python train.py --n_layer=16 --d_model=384 --n_head=6 --n_kv_head=6 --head_dim=64 --d_mlp=1536 --vocab_size=2048 --activation="gelu" --norm="layernorm" --norm_place="pre" --norm_eps=1e-05 --positions="rope" --rope_base=25700.0 --rope_fraction=0.25 --qk_norm=false --attn_scale=0.125 --bias="qkv" --tie_embeddings=false --parallel_block=true --init="normal" --init_std_qkv=0.0245 --init_std_o=0.0 --init_std_up=0.0245 --init_std_down=0.0 --init_mimetic=0.7 --optimizer="soap_variant" --lr=0.00764 --lr_mult_up=0.754 --beta1=0.95 --beta2=0.95 --lr_head=0.0075 --grad_clip=1.0 --warmup_steps=200 --schedule="wsd" --decay_fraction=0.698 --decay_shape="linear" --final_lr_fraction=0.0 --batch_tokens=262144 --seq_len=256 --doc_mask=true --train_tokens=899800000 --steps=3433 --dataset="wikipedia_en"
Each number is 50 + 15 x the weight over its row's rms, rounded and kept within 0 to 99. Layers, rows and columns count from 0. The size before them is the row's rms in percent of the matrix's.

# up: layer 4 MLP up, 1536x384, rms 0.204, rows 124-223, columns 64-95
# down: layer 4 MLP down (transposed), 1536x384, rms 0.261, rows 124-223, columns 64-95
up124 098:56 52 40 65 64 51 52 43 40 29 60 69 59 45 49 37 64 55 41 26 41 26 51 55 38 52 59 19 37 40 49 19
down124 103:35 65 18 24 54 25 46 41 41 33 56 48 53 34 51 50 38 45 41 25 49 61 51 37 34 39 44 47 50 68 82 66
up125 093:73 54 46 42 51 50 39 72 56 41 58 33 42 58 46 33 56 35 59 66 42 51 45 48 57 54 68 41 49 48 28 46
down125 099:48 58 23 57 43 35 61 43 63 46 56 73 44 18 40 69 43 60 60 37 69 43 33 79 64 50 65 47 77 68 76 40
up126 166:43 78 48 53 69 65 66 67 66 27 66 47 68 28 33 22 58 50 77 99 50 76 25 51 35 55 61 33 61 55 40 55
down126 135:60 67 35 44 65 57 42 59 41 72 59 35 71 53 45 10 50 36 63 53 55 63 50 68 75 58 44 43 38 62 67 46
up127 096:42 60 50 35 81 68 70 59 28 69 52 44 44 65 42 27 46 71 72 25 53 62 58 63 56 26 59 59 80 28 51 40
down127 113:43 44 59 42 47 42 50 46 29 55 45 46 64 56 38 77 30 74 33 51 34 32 69 37 64 21 57 47 55 36 51 67
up128 099:61 93 54 58 27 31 32 51 52 54 31 63 42 40 57 34 69 76 71 57 51 36 54 81 38 31 58 42 49 51 63 71
down128 097:48 34 37 60 28 40 51 39 56 58 63 38 30 50 50 60 39 61 56 30 39 20 62 47 58 12 41 21 15 44 44 43
up129 100:57 46 57 55 65 46 70 62 33 40 27 27 22 40 44 62 49 44 37 44 35 74 39 41 56 57 61 45 51 70 53 38
down129 098:43 53 72 27 66 76 42 59 42 47 36 45 76 43 53 32 54 39 27 56 60 50 64 42 32 81 35 61 57 28 53 56
up130 096:63 71 61 43 48 56 32 45 40 73 50 76 55 34 69 50 53 57 56 57 60 48 63 24 66 42 62 66 66 49 58 80
down130 107:43 46 48 68 44 80 62 35 46 46 45 69 61 34 39 43 63 45 32 91 34 31 51 59 49 38 47 73 66 53 70 54
up131 088:65 59 24 55 51 67 62 53 03 45 51 51 54 48 50 42 47 57 43 44 36 66 42 09 45 26 27 46 53 58 51 45
down131 103:60 82 04 40 69 46 56 62 39 25 57 59 31 49 34 46 57 32 48 63 44 62 28 30 60 39 43 63 31 45 35 55
up132 101:34 54 45 52 57 63 23 23 51 46 35 64 37 42 61 62 66 56 58 59 56 54 35 74 65 50 64 46 81 63 63 52
down132 104:57 38 24 37 38 19 81 65 67 41 39 24 75 43 33 75 42 69 37 76 57 92 57 47 45 41 45 49 55 21 49 40
up133 114:41 45 54 45 46 35 38 45 54 41 28 42 46 14 43 53 43 56 71 54 71 56 52 64 69 55 52 40 59 44 43 77
down133 101:42 43 43 50 33 40 39 38 34 52 70 61 41 25 51 27 61 63 19 23 73 29 55 38 56 39 44 48 52 66 41 60
up134 101:64 71 35 31 41 68 59 40 43 43 47 37 39 58 58 33 52 54 42 55 59 56 52 65 41 73 35 58 39 52 21 39
down134 098:61 50 70 43 63 44 60 54 67 58 68 80 37 48 34 40 53 46 47 51 43 72 62 33 65 60 43 63 41 14 91 52
up135 097:51 59 43 67 53 66 64 61 74 26 32 28 55 66 45 41 39 49 56 63 66 56 30 73 53 52 68 48 53 61 57 52
down135 104:63 51 50 67 33 77 62 55 19 62 65 64 35 12 46 36 51 57 81 48 43 59 51 47 53 63 64 66 46 70 59 59
up136 091:62 62 60 70 41 58 47 54 62 31 54 44 39 62 66 50 32 46 71 88 57 47 78 42 50 31 58 74 65 60 50 48
down136 091:29 38 49 43 56 50 38 52 52 59 48 38 65 38 55 59 70 22 39 31 41 66 43 55 70 46 70 69 71 47 61 50
up137 095:56 62 54 52 49 42 96 24 27 51 41 47 37 31 51 23 54 53 50 61 45 38 43 82 56 72 34 36 67 51 74 44
down137 093:53 60 53 33 42 27 44 71 27 39 46 42 44 61 27 38 35 56 53 64 32 55 47 40 52 85 41 22 50 76 19 39
up138 104:41 48 62 50 65 59 46 40 24 37 35 50 51 42 97 73 57 27 52 33 35 26 56 43 41 67 62 59 62 52 55 63
down138 101:50 64 39 47 33 62 56 34 62 39 89 68 72 47 42 26 47 53 32 32 59 42 80 56 62 35 64 33 25 34 39 60
up139 093:08 62 36 62 47 43 25 64 18 39 19 32 53 43 33 48 63 30 62 60 36 57 32 43 70 56 55 24 48 66 46 68
down139 100:84 52 77 33 61 56 38 39 74 53 67 93 49 52 58 57 34 64 39 33 50 51 64 56 35 38 40 72 58 33 38 34
up140 098:44 40 78 70 65 59 67 64 51 70 61 74 57 48 47 38 66 43 40 25 22 55 54 47 40 44 62 52 55 60 76 32
down140 097:54 46 47 43 58 78 26 44 41 33 62 61 42 97 66 59 53 55 37 75 52 64 70 65 58 44 58 50 27 52 54 41
up141 107:73 70 54 37 51 45 46 29 63 61 74 47 58 62 60 50 50 45 60 57 71 57 57 52 34 60 77 56 23 56 67 69
down141 104:69 50 41 60 39 78 65 35 54 55 28 36 49 60 60 44 58 17 37 57 63 31 56 39 49 75 64 51 28 61 54 55
up142 114:71 58 63 47 58 69 16 35 34 51 55 35 35 28 69 37 60 57 54 77 66 30 56 44 28 56 48 90 65 41 53 47
down142 101:45 74 50 49 40 51 81 30 30 61 57 50 29 38 71 54 36 42 46 39 80 32 40 42 31 64 46 47 36 45 59 39
up143 099:73 47 43 49 55 73 58 37 44 38 52 26 60 40 62 78 60 34 50 61 60 26 35 71 41 35 44 40 61 21 66 35
down143 100:34 60 52 59 68 29 62 80 58 51 31 46 58 46 31 64 55 38 37 48 59 41 69 74 59 71 34 44 57 63 40 49
up144 099:64 67 63 57 47 37 43 70 25 33 51 34 51 42 73 63 76 56 58 54 49 40 52 50 47 64 47 36 55 67 54 47
down144 097:58 30 45 11 38 54 37 73 53 43 52 66 69 47 13 50 78 49 43 41 36 70 65 45 36 53 58 66 52 32 44 50
up145 100:62 37 66 64 41 60 66 66 62 62 82 44 73 56 68 54 55 56 69 65 67 27 56 45 45 55 51 61 52 40 69 75
down145 098:28 49 66 25 34 45 75 49 61 46 31 69 52 32 42 34 62 32 41 24 49 46 52 86 47 75 31 32 40 48 57 52
up146 095:71 48 50 56 37 50 47 37 59 71 43 31 56 84 78 41 47 14 41 36 42 60 62 77 35 24 24 63 31 73 65 24
down146 097:45 48 74 42 53 29 38 67 59 43 92 33 42 32 63 43 42 61 49 21 56 54 45 60 57 60 77 54 42 34 37 20
up147 092:45 54 32 49 53 64 40 68 41 47 43 66 66 66 34 37 03 69 69 15 55 22 51 71 51 60 59 63 37 45 49 55
down147 090:72 45 70 54 48 48 71 37 48 36 64 56 38 42 61 51 61 44 55 79 59 88 58 39 28 49 45 31 68 41 40 41
up148 096:52 73 19 29 38 50 25 55 56 64 11 78 31 51 63 41 22 34 59 48 59 37 42 56 40 46 40 51 72 35 59 38
down148 096:47 24 54 58 46 54 75 31 49 72 77 38 69 50 40 77 55 77 26 71 35 49 58 26 57 81 49 46 31 50 58 75
up149 110:60 84 52 28 52 81 54 38 59 50 66 32 54 57 36 43 37 36 69 71 69 62 16 80 59 31 63 81 60 55 79 72
down149 100:43 44 49 29 71 54 53 36 76 59 58 48 24 53 46 63 74 49 54 68 35 48 88 86 36 52 11 67 52 37 55 69
up150 096:67 56 48 56 61 66 49 69 63 60 60 99 50 44 52 29 58 43 51 48 50 43 44 40 52 41 64 52 71 32 60 60
down150 095:44 44 38 42 53 60 30 55 43 34 47 49 54 50 30 60 26 68 27 36 52 61 59 43 54 61 51 51 43 65 46 57
up151 088:54 84 58 54 32 39 63 58 51 45 45 45 58 44 63 79 79 65 44 73 37 54 57 71 12 73 47 47 37 84 44 78
down151 098:54 41 58 38 45 26 49 14 40 81 59 36 51 12 48 19 57 31 74 51 50 49 30 77 64 33 32 64 57 22 64 32
up152 098:71 54 55 33 36 57 36 61 46 24 62 57 41 57 24 46 34 56 44 30 35 63 26 35 45 76 48 50 48 67 82 53
down152 096:30 45 43 66 53 49 34 38 63 76 60 54 51 71 88 30 49 20 54 41 61 44 57 67 68 41 47 45 58 46 32 64
up153 103:75 71 42 50 66 20 49 47 35 65 51 55 35 56 69 35 90 21 42 57 49 51 35 40 60 54 37 36 50 36 47 39
down153 103:60 47 68 59 41 46 42 54 54 73 38 42 56 58 27 26 51 60 48 31 57 53 80 44 76 58 54 69 69 32 34 66
up154 089:72 45 25 60 65 77 45 53 36 64 50 44 58 62 56 74 43 62 66 77 48 52 37 43 45 41 61 49 46 55 64 34
down154 093:33 64 50 51 33 60 64 48 47 47 47 51 41 36 50 44 35 45 35 38 52 41 50 62 45 59 59 31 47 56 53 79
up155 095:41 35 80 62 20 38 69 58 57 49 51 58 64 56 57 31 56 50 29 60 56 41 64 71 48 52 46 47 57 76 49 33
down155 097:55 45 62 46 46 45 62 37 59 31 42 58 27 56 69 82 40 23 62 48 35 49 38 30 59 48 29 51 39 17 51 54
up156 107:78 55 32 16 48 61 49 36 52 42 46 38 49 54 66 43 39 57 64 51 48 49 51 68 38 57 48 51 37 47 83 41
down156 106:27 40 56 32 73 69 69 39 46 44 71 64 56 34 65 73 51 62 29 40 21 51 52 36 61 37 50 55 66 65 45 74
up157 108:50 64 24 55 43 33 74 61 60 46 51 85 71 48 45 43 33 48 56 53 57 29 27 45 42 51 52 24 39 48 68 57
down157 099:50 39 32 28 39 50 50 39 58 83 64 30 25 43 41 22 49 38 63 53 62 50 46 64 39 21 50 73 45 63 46 52
up158 104:54 56 51 60 38 58 39 49 74 36 48 40 22 30 35 40 50 41 53 43 55 64 57 40 37 52 28 57 52 65 51 70
down158 095:59 20 40 19 57 50 67 36 30 47 44 53 47 55 67 45 23 38 21 33 78 40 27 43 94 38 76 34 42 42 92 44
up159 101:72 38 75 37 46 61 51 31 42 28 25 36 56 51 80 49 37 39 45 66 61 57 74 41 51 64 41 26 49 49 41 60
down159 107:69 33 67 63 42 46 67 36 35 44 57 48 56 77 63 74 28 39 25 37 52 47 64 42 51 35 76 53 74 60 75 27
up160 108:66 62 64 34 08 60 50 46 54 65 58 57 57 33 50 69 34 41 72 34 41 65 55 53 53 54 52 41 76 42 48 37
down160 097:51 24 50 54 53 53 56 56 30 67 40 70 40 50 61 67 62 38 52 39 54 37 45 36 49 42 66 49 53 60 46 59
up161 103:45 59 53 23 64 45 08 61 34 45 56 54 60 55 69 73 58 35 71 92 69 11 62 56 45 82 15 34 54 77 53 63
down161 106:41 55 49 48 46 63 41 55 69 62 72 66 52 79 15 80 50 57 24 39 24 67 59 75 73 64 49 80 43 54 60 64
up162 101:42 68 66 52 54 31 41 39 41 67 44 46 53 81 52 50 58 36 28 46 43 52 65 41 65 44 53 47 30 81 60 28
down162 094:56 51 30 84 45 66 43 58 64 23 49 66 20 20 49 23 63 34 64 50 50 39 27 40 49 34 28 62 62 35 47 56
up163 098:25 41 27 31 54 45 38 56 39 54 47 46 82 47 24 47 35 35 07 46 39 38 63 39 54 21 83 36 57 53 49 55
down163 100:50 72 47 31 49 43 39 56 47 43 60 50 57 53 45 25 54 29 37 31 34 67 73 68 46 19 63 67 48 74 49 51
up164 087:47 47 39 77 56 47 33 51 73 34 55 64 50 43 57 24 58 24 59 50 51 52 40 45 52 62 48 19 25 62 59 34
down164 099:68 91 45 68 48 47 81 75 75 31 31 27 42 49 70 40 48 41 70 54 42 51 33 61 36 39 53 71 77 43 55 49
up165 105:56 49 68 51 46 49 47 45 56 50 50 45 65 44 42 47 57 46 41 39 32 45 58 30 58 43 26 25 56 69 44 60
down165 099:69 27 55 46 44 65 44 49 49 53 65 54 81 56 58 48 32 55 33 67 68 49 70 27 25 36 56 47 46 49 52 36
up166 110:59 42 53 73 62 42 41 56 50 60 34 33 65 55 53 64 62 70 51 48 56 61 44 32 49 65 56 57 24 53 53 72
down166 108:63 52 63 48 47 65 44 76 58 44 22 55 84 58 59 44 20 33 27 63 49 63 46 48 34 49 59 54 27 48 48 48
up167 100:56 53 35 55 33 65 39 43 50 40 47 54 48 56 71 63 76 53 26 36 52 56 58 57 57 18 34 35 34 56 47 47
down167 103:66 44 59 38 64 44 52 55 43 43 37 78 89 64 69 44 22 46 35 66 45 69 26 57 85 48 48 41 50 46 40 59
up168 102:35 49 55 50 72 59 44 48 59 49 72 73 42 55 83 65 74 56 40 39 74 40 58 65 44 45 61 68 48 30 80 56
down168 096:47 38 61 47 56 62 68 59 67 64 60 60 34 71 55 36 36 23 36 28 46 35 67 46 74 63 60 48 60 43 80 46
up169 104:49 40 36 45 63 47 40 35 35 70 22 49 44 56 45 32 44 48 24 73 29 42 20 49 67 43 62 62 42 70 62 71
down169 103:39 60 44 68 41 65 60 48 22 48 55 54 63 34 63 40 61 40 68 42 64 54 44 39 52 42 41 40 47 69 21 34
up170 104:34 44 66 58 40 33 15 39 48 12 39 31 26 50 15 40 94 60 58 45 69 24 35 68 51 29 44 65 45 47 79 36
down170 104:74 36 40 50 57 64 24 60 69 50 36 51 51 45 52 34 58 61 56 47 62 78 42 49 59 31 56 42 54 39 59 49
up171 089:84 55 74 69 47 35 46 47 67 54 50 67 35 43 71 57 48 68 45 64 69 72 39 13 62 53 32 47 50 81 28 40
down171 096:50 67 57 51 52 71 50 57 75 39 51 58 56 57 34 31 52 23 25 29 36 41 47 55 29 58 51 47 51 27 45 48
up172 097:41 79 69 40 26 73 52 74 53 34 52 74 42 54 53 70 47 30 63 40 56 50 38 40 53 35 63 51 48 40 40 66
down172 100:37 47 56 55 70 73 21 42 53 49 52 61 48 53 33 49 62 64 51 47 46 49 53 36 46 55 59 24 20 57 52 47
up173 095:59 52 50 59 50 27 64 61 60 65 17 48 27 53 63 49 50 53 58 52 37 50 39 44 25 50 73 69 56 44 52 38
down173 095:57 65 38 40 40 61 39 78 31 50 35 62 41 42 40 34 22 53 50 72 67 19 45 41 55 62 31 40 72 77 58 36
up174 098:61 53 25 59 35 58 47 50 37 19 36 48 51 77 44 78 72 42 51 42 60 49 41 55 49 37 61 25 50 49 62 54
down174 104:47 64 39 53 64 31 24 99 29 54 33 47 58 59 49 63 59 25 52 41 57 62 55 68 37 47 51 37 34 61 49 38
up175 101:37 44 44 37 31 58 40 30 46 77 57 39 50 46 48 47 73 52 45 74 46 50 45 76 80 51 57 38 36 52 69 52
down175 098:70 32 79 33 57 34 76 47 37 57 37 49 58 55 47 52 35 52 45 45 59 43 65 48 67 76 50 61 56 30 22 56
up176 107:17 48 07 62 52 49 70 54 74 27 66 22 66 56 52 47 35 69 57 82 44 57 14 45 50 33 53 59 39 37 45 58
down176 102:57 36 31 44 36 67 55 21 50 50 51 49 52 61 66 45 27 55 36 24 62 50 53 56 53 43 61 54 51 51 44 58
up177 095:51 50 54 52 53 80 39 54 50 08 60 45 44 44 49 23 61 32 60 59 68 52 71 49 47 62 62 64 50 27 44 66
down177 101:71 40 56 42 41 80 52 48 40 79 06 32 64 65 40 41 62 57 51 53 53 54 24 47 61 60 42 29 39 69 65 37
up178 099:45 58 57 38 44 57 59 63 60 40 46 45 51 45 61 34 19 21 44 43 63 69 41 48 54 34 76 45 76 30 89 54
down178 106:39 35 50 55 43 73 57 51 42 62 32 50 59 44 60 72 62 24 52 39 77 61 55 34 35 50 45 54 49 45 31 41
up179 101:34 37 81 54 38 32 53 35 45 29 31 58 53 40 48 44 68 58 76 46 62 24 56 48 55 43 43 41 55 49 44 60
down179 102:58 86 45 56 36 39 41 41 49 43 40 65 48 84 34 25 75 18 38 37 53 60 40 42 43 43 43 66 29 52 41 63
up180 111:34 55 28 36 41 46 56 55 42 46 25 39 80 59 58 35 60 74 55 35 35 67 50 57 22 70 42 31 41 48 57 50
down180 111:39 41 73 57 52 34 45 28 69 72 78 44 67 46 49 68 35 70 73 35 36 55 54 58 61 64 52 44 59 67 71 48
up181 098:37 36 57 42 66 66 49 51 57 65 32 28 67 38 64 32 65 65 58 51 79 50 47 12 48 69 59 61 49 43 36 50
down181 103:68 84 60 70 73 42 35 50 35 53 77 63 32 68 58 75 37 48 31 56 42 60 63 64 52 68 38 63 68 53 42 48
up182 096:52 39 46 45 58 63 31 35 26 42 62 56 67 32 23 48 52 56 55 43 42 69 24 85 42 61 72 46 71 29 73 51
down182 106:47 76 45 50 68 59 61 55 53 29 51 41 69 51 74 36 45 15 42 50 43 55 17 61 58 59 54 51 33 41 25 68
up183 098:41 49 73 22 56 41 49 63 52 42 63 61 54 40 68 51 49 55 19 52 64 60 33 52 68 58 49 54 41 49 34 48
down183 101:51 67 42 61 37 38 57 50 51 44 59 32 48 75 34 38 25 48 57 54 49 63 44 50 58 19 61 63 64 64 41 50
up184 104:45 56 41 47 33 31 42 47 59 75 64 33 70 37 57 31 50 34 46 64 50 54 62 38 37 53 53 85 17 61 62 48
down184 094:47 38 43 44 52 68 73 33 43 36 42 53 40 78 45 70 69 66 62 38 58 48 62 53 54 39 37 47 74 50 27 70
up185 103:30 54 46 53 61 62 57 47 65 50 43 75 26 42 57 83 62 59 48 50 57 57 50 53 59 33 48 62 33 68 50 38
down185 100:58 33 14 72 71 46 34 45 52 73 34 23 48 42 42 59 49 42 40 59 45 51 39 58 53 27 44 89 67 37 39 48
up186 106:54 32 60 52 35 51 53 46 65 32 25 66 44 56 57 60 56 53 60 29 50 60 30 42 26 54 42 68 59 32 58 99
down186 104:64 32 49 76 42 69 70 37 38 41 59 59 33 98 35 78 83 40 44 37 39 48 52 38 34 44 32 49 15 56 52 75
up187 097:30 62 52 63 57 39 22 59 55 64 58 47 76 58 63 64 60 82 47 66 47 45 40 42 89 67 41 66 27 68 53 54
down187 090:75 50 54 56 55 72 55 36 78 43 32 32 46 50 25 27 45 59 13 22 55 49 42 37 25 46 48 51 59 65 51 60
up188 097:68 81 56 42 51 70 62 64 62 71 57 30 73 18 31 16 53 43 57 25 54 68 42 61 60 65 49 66 74 40 28 34
down188 098:47 56 39 58 41 48 56 42 86 45 35 41 69 55 57 68 59 60 51 58 47 33 68 41 66 27 36 62 25 48 74 72
up189 092:75 48 67 54 52 39 46 59 28 63 46 52 70 59 69 60 49 43 47 38 44 68 54 44 56 53 58 10 37 56 33 52
down189 099:29 70 53 37 62 72 50 49 80 49 53 32 45 44 57 34 64 45 44 33 48 40 54 28 21 51 32 42 39 41 55 65
up190 092:60 38 51 45 66 30 38 66 45 42 13 40 44 39 58 32 49 27 37 39 66 41 45 55 42 50 62 56 70 52 44 72
down190 103:51 55 28 66 59 63 62 66 79 39 27 76 55 27 43 44 35 45 48 52 59 82 60 73 51 43 50 36 60 48 52 49
up191 100:41 53 24 70 30 49 60 13 71 63 41 64 46 68 68 37 64 41 51 70 51 22 46 54 61 33 89 60 73 46 44 71
down191 100:51 30 59 15 70 58 59 35 50 44 56 26 49 43 50 18 41 69 38 54 68 39 40 44 45 41 49 58 43 51 58 24
up192 109:60 58 57 56 39 41 44 32 31 55 49 45 46 67 44 32 72 51 18 32 46 23 42 64 56 38 62 64 61 53 58 76
down192 098:64 56 31 15 42 46 46 67 42 73 37 36 41 48 56 63 68 37 43 49 42 53 71 40 58 56 56 43 64 33 48 52
up193 096:22 40 40 35 42 20 60 37 28 53 48 59 65 40 42 54 41 41 55 33 35 47 73 14 59 46 54 33 59 41 27 38
down193 103:70 61 54 39 57 43 52 48 57 38 32 59 56 59 24 59 44 14 58 40 44 49 33 55 45 87 40 69 85 55 53 50
up194 096:45 71 43 42 50 60 49 59 41 66 68 35 42 69 57 64 45 67 33 54 71 41 37 61 59 36 53 37 69 53 44 28
down194 094:46 32 46 43 47 43 41 30 68 52 42 41 56 27 59 36 58 53 51 54 15 56 69 25 42 40 45 41 29 42 43 44
up195 117:66 83 42 49 40 61 53 64 61 72 45 58 55 66 98 61 62 62 42 74 46 47 70 58 67 53 43 34 57 59 18 55
down195 100:81 61 38 51 69 44 21 46 81 45 59 61 64 37 50 43 32 32 41 61 49 38 55 60 57 67 50 44 79 43 57 54
up196 090:17 60 32 60 25 37 36 44 45 49 48 39 39 55 68 39 60 68 54 36 18 47 51 51 12 57 38 74 54 52 47 35
down196 100:50 34 67 56 56 65 35 53 60 52 65 71 50 56 28 65 36 44 47 43 75 37 45 53 32 55 61 15 34 64 61 66
up197 096:67 57 57 39 26 62 44 48 59 55 47 75 57 61 43 40 42 50 51 53 61 43 36 37 58 39 48 36 51 55 45 51
down197 103:20 48 41 74 44 37 48 62 44 53 50 55 76 41 52 74 41 60 68 51 46 57 61 39 72 44 73 45 21 56 72 32
up198 092:40 60 34 54 27 24 59 42 53 43 51 55 48 78 83 43 33 71 41 38 37 47 66 36 16 50 53 53 65 58 36 42
down198 090:61 06 60 56 62 57 42 40 30 50 60 38 40 52 45 66 54 58 67 55 49 53 25 30 66 58 64 29 56 69 45 64
up199 090:75 49 49 78 62 73 62 50 55 63 56 54 67 33 39 62 41 61 55 55 45 30 62 51 73 59 46 59 45 46 48 51
down199 102:44 56 47 61 31 50 60 50 43 53 45 39 79 57 38 76 47 52 45 45 57 89 31 57 51 61 57 64 50 49 74 44
up200 099:51 46 48 39 27 43 38 49 66 19 30 49 22 51 49 30 68 50 75 36 46 79 50 45 94 47 69 54 62 19 65 55
down200 108:56 59 32 36 52 26 66 53 62 49 27 54 59 51 71 27 52 50 66 55 61 67 40 71 62 61 36 81 46 79 11 81
up201 109:56 42 73 50 63 71 36 60 42 47 44 39 35 58 53 58 40 34 43 30 45 38 42 39 22 95 59 36 70 48 66 79
down201 106:52 46 61 67 55 31 55 63 66 72 54 34 46 67 26 56 19 44 71 58 56 80 55 39 72 37 55 27 33 65 49 65
up202 087:58 42 36 65 35 48 55 45 50 32 71 27 58 49 41 49 63 69 67 43 42 37 26 33 48 37 42 65 25 32 45 46
down202 093:63 56 47 56 78 43 41 43 55 97 49 66 53 32 59 31 52 34 37 50 71 22 64 33 29 43 67 49 55 53 32 51
up203 101:67 41 41 28 56 35 44 41 29 45 62 42 65 74 60 65 54 48 42 93 53 57 25 64 62 76 30 44 54 37 58 53
down203 109:78 54 58 27 36 32 46 41 31 47 41 44 64 40 68 39 56 53 39 57 43 22 27 35 84 43 47 48 52 60 74 29
up204 091:45 83 33 45 57 44 35 38 71 57 55 46 41 39 58 63 46 64 56 38 60 48 38 19 52 63 30 52 27 60 79 34
down204 094:53 48 45 53 47 49 73 59 30 39 53 55 74 75 81 46 29 56 38 62 56 53 53 60 30 48 41 66 75 33 33 28
up205 102:34 39 53 00 05 58 50 52 65 70 35 77 67 23 74 39 72 58 64 42 38 34 68 74 44 51 43 32 60 28 66 64
down205 104:45 30 25 24 33 62 39 48 42 57 11 30 70 31 51 40 76 39 37 27 41 45 53 49 43 74 22 57 65 22 27 63
up206 093:67 43 51 97 57 43 50 77 28 63 34 76 41 47 56 52 28 45 43 38 47 46 97 63 40 67 67 36 33 44 53 18
down206 103:49 57 39 52 53 35 66 47 41 65 47 32 45 45 47 60 43 45 33 75 47 14 51 28 61 36 73 16 47 27 23 41
up207 104:35 62 46 28 61 55 47 66 59 64 32 47 26 62 34 55 63 38 62 47 47 25 44 36 76 48 58 18 65 72 64 66
down207 102:59 47 54 55 22 51 45 57 77 58 48 28 65 19 50 28 33 28 34 44 47 57 56 55 22 62 55 38 68 16 43 83
up208 108:45 53 51 43 48 34 65 37 63 56 73 45 79 27 67 33 50 46 57 27 36 45 41 91 56 57 56 38 69 41 50 43
down208 103:57 35 66 50 54 62 49 46 44 29 71 40 53 34 58 64 84 57 84 70 54 59 41 57 42 45 64 50 74 38 47 32
up209 098:26 58 49 40 54 57 54 45 42 33 56 79 43 56 48 38 60 58 37 52 51 45 38 33 60 41 55 73 43 69 63 39
down209 100:50 43 44 59 51 60 50 48 49 56 39 56 45 50 37 79 36 43 25 76 44 74 62 30 62 74 92 58 52 45 46 52
up210 102:47 41 74 67 55 38 55 47 56 41 48 43 52 38 67 43 56 41 63 68 52 30 26 47 45 78 70 00 58 27 31 71
down210 112:46 53 35 59 69 74 36 16 28 37 22 46 50 38 54 37 59 40 44 36 47 69 55 47 49 56 47 31 30 50 18 55
up211 088:43 60 51 18 47 37 64 91 65 73 73 56 60 32 36 61 44 53 47 45 60 70 46 39 75 62 50 31 52 42 34 40
down211 090:39 34 38 56 55 63 49 59 53 67 29 43 51 77 11 24 64 46 51 41 44 45 66 39 01 68 85 54 23 78 53 74
up212 099:23 48 29 45 58 68 36 82 16 82 34 62 68 47 16 84 60 61 24 38 54 52 44 73 48 55 57 32 56 62 45 50
down212 100:60 30 40 32 55 69 62 59 72 46 60 64 22 30 70 75 56 48 57 49 70 80 50 75 34 26 42 48 35 55 73 48
up213 100:43 50 76 55 52 59 51 72 67 43 51 38 45 43 60 63 74 58 36 70 63 42 42 51 49 52 37 62 81 48 64 64
down213 102:39 78 69 19 60 47 49 52 63 64 67 48 57 39 61 33 54 30 32 55 34 56 61 58 44 73 80 54 15 11 40 40
up214 097:28 54 61 30 54 50 31 55 44 21 38 65 52 38 38 59 58 68 37 65 55 33 28 29 49 76 57 50 14 47 71 63
down214 102:59 43 46 47 50 65 42 40 38 56 62 70 61 53 43 56 40 71 68 59 54 63 48 63 63 42 43 44 72 19 46 57
up215 101:59 58 41 50 45 66 54 57 64 47 60 62 66 44 61 27 36 18 56 40 82 52 54 43 52 52 53 25 46 28 40 49
down215 093:50 71 47 51 43 54 51 56 64 37 62 39 57 54 69 54 51 38 36 45 21 22 49 51 50 44 58 65 39 73 52 61
up216 099:43 56 83 24 65 69 46 56 78 62 53 36 41 60 50 36 99 47 58 77 56 55 44 62 66 55 50 56 81 53 51 45
down216 099:56 48 66 36 66 69 38 73 63 53 59 44 22 52 60 18 61 55 42 57 65 71 50 36 35 57 27 77 69 50 57 35
up217 112:48 43 53 60 29 85 51 85 24 56 36 63 63 43 42 53 82 59 70 51 50 30 29 54 40 68 58 61 57 25 43 54
down217 107:44 61 59 65 28 56 88 59 71 42 37 42 30 74 44 38 44 51 44 65 54 36 48 62 61 48 73 39 45 61 36 83
up218 101:21 63 28 58 36 60 60 59 31 53 51 39 74 42 46 56 69 44 27 64 68 55 40 70 57 29 48 37 46 49 36 78
down218 105:61 79 41 81 26 78 23 51 46 50 63 65 67 55 60 49 46 66 53 22 55 38 53 56 99 52 52 64 29 52 54 76
up219 098:65 63 48 28 30 58 35 69 53 71 82 39 21 99 67 72 50 63 67 48 40 58 72 70 46 52 41 77 45 22 50 61
down219 098:47 10 47 71 52 69 39 18 48 51 70 23 44 49 39 43 41 46 87 36 21 46 45 46 36 45 53 54 54 42 48 49
up220 096:50 64 56 46 41 46 72 40 56 70 41 85 59 45 40 45 44 51 57 61 57 62 66 58 38 36 45 26 61 28 48 50
down220 102:10 61 54 73 47 48 57 43 29 55 26 37 63 63 63 47 57 79 39 52 39 61 45 32 45 45 47 28 61 34 49 57
up221 090:41 44 74 81 49 60 52 23 52 44 34 55 22 68 38 40 66 40 49 48 30 57 46 66 29 55 78 65 53 30 57 69
down221 095:41 42 47 67 45 46 41 79 59 64 74 48 45 19 41 69 54 40 74 36 33 61 44 60 65 51 63 34 73 56 58 34
up222 104:55 59 66 61 49 70 34 40 42 32 32 53 33 40 50 29 45 29 68 60 69 79 69 42 78 43 48 55 73 52 70 46
down222 097:54 47 40 39 56 33 61 48 53 71 49 43 38 59 29 48 30 44 60 39 17 62 21 48 53 45 53 48 27 54 36 12
up223 100:43 53 66 20 61 20 51 81 59 44 53 57 76 53 55 63 18 57 46 34 70 69 41 67 64 49 53 57 91 45 61 55
down223 091:66 44 24 51 57 65 53 43 35 39 50 34 60 58 42 49 74 45 37 58 40 31 57 28 49 60 53 40 16 72 31 45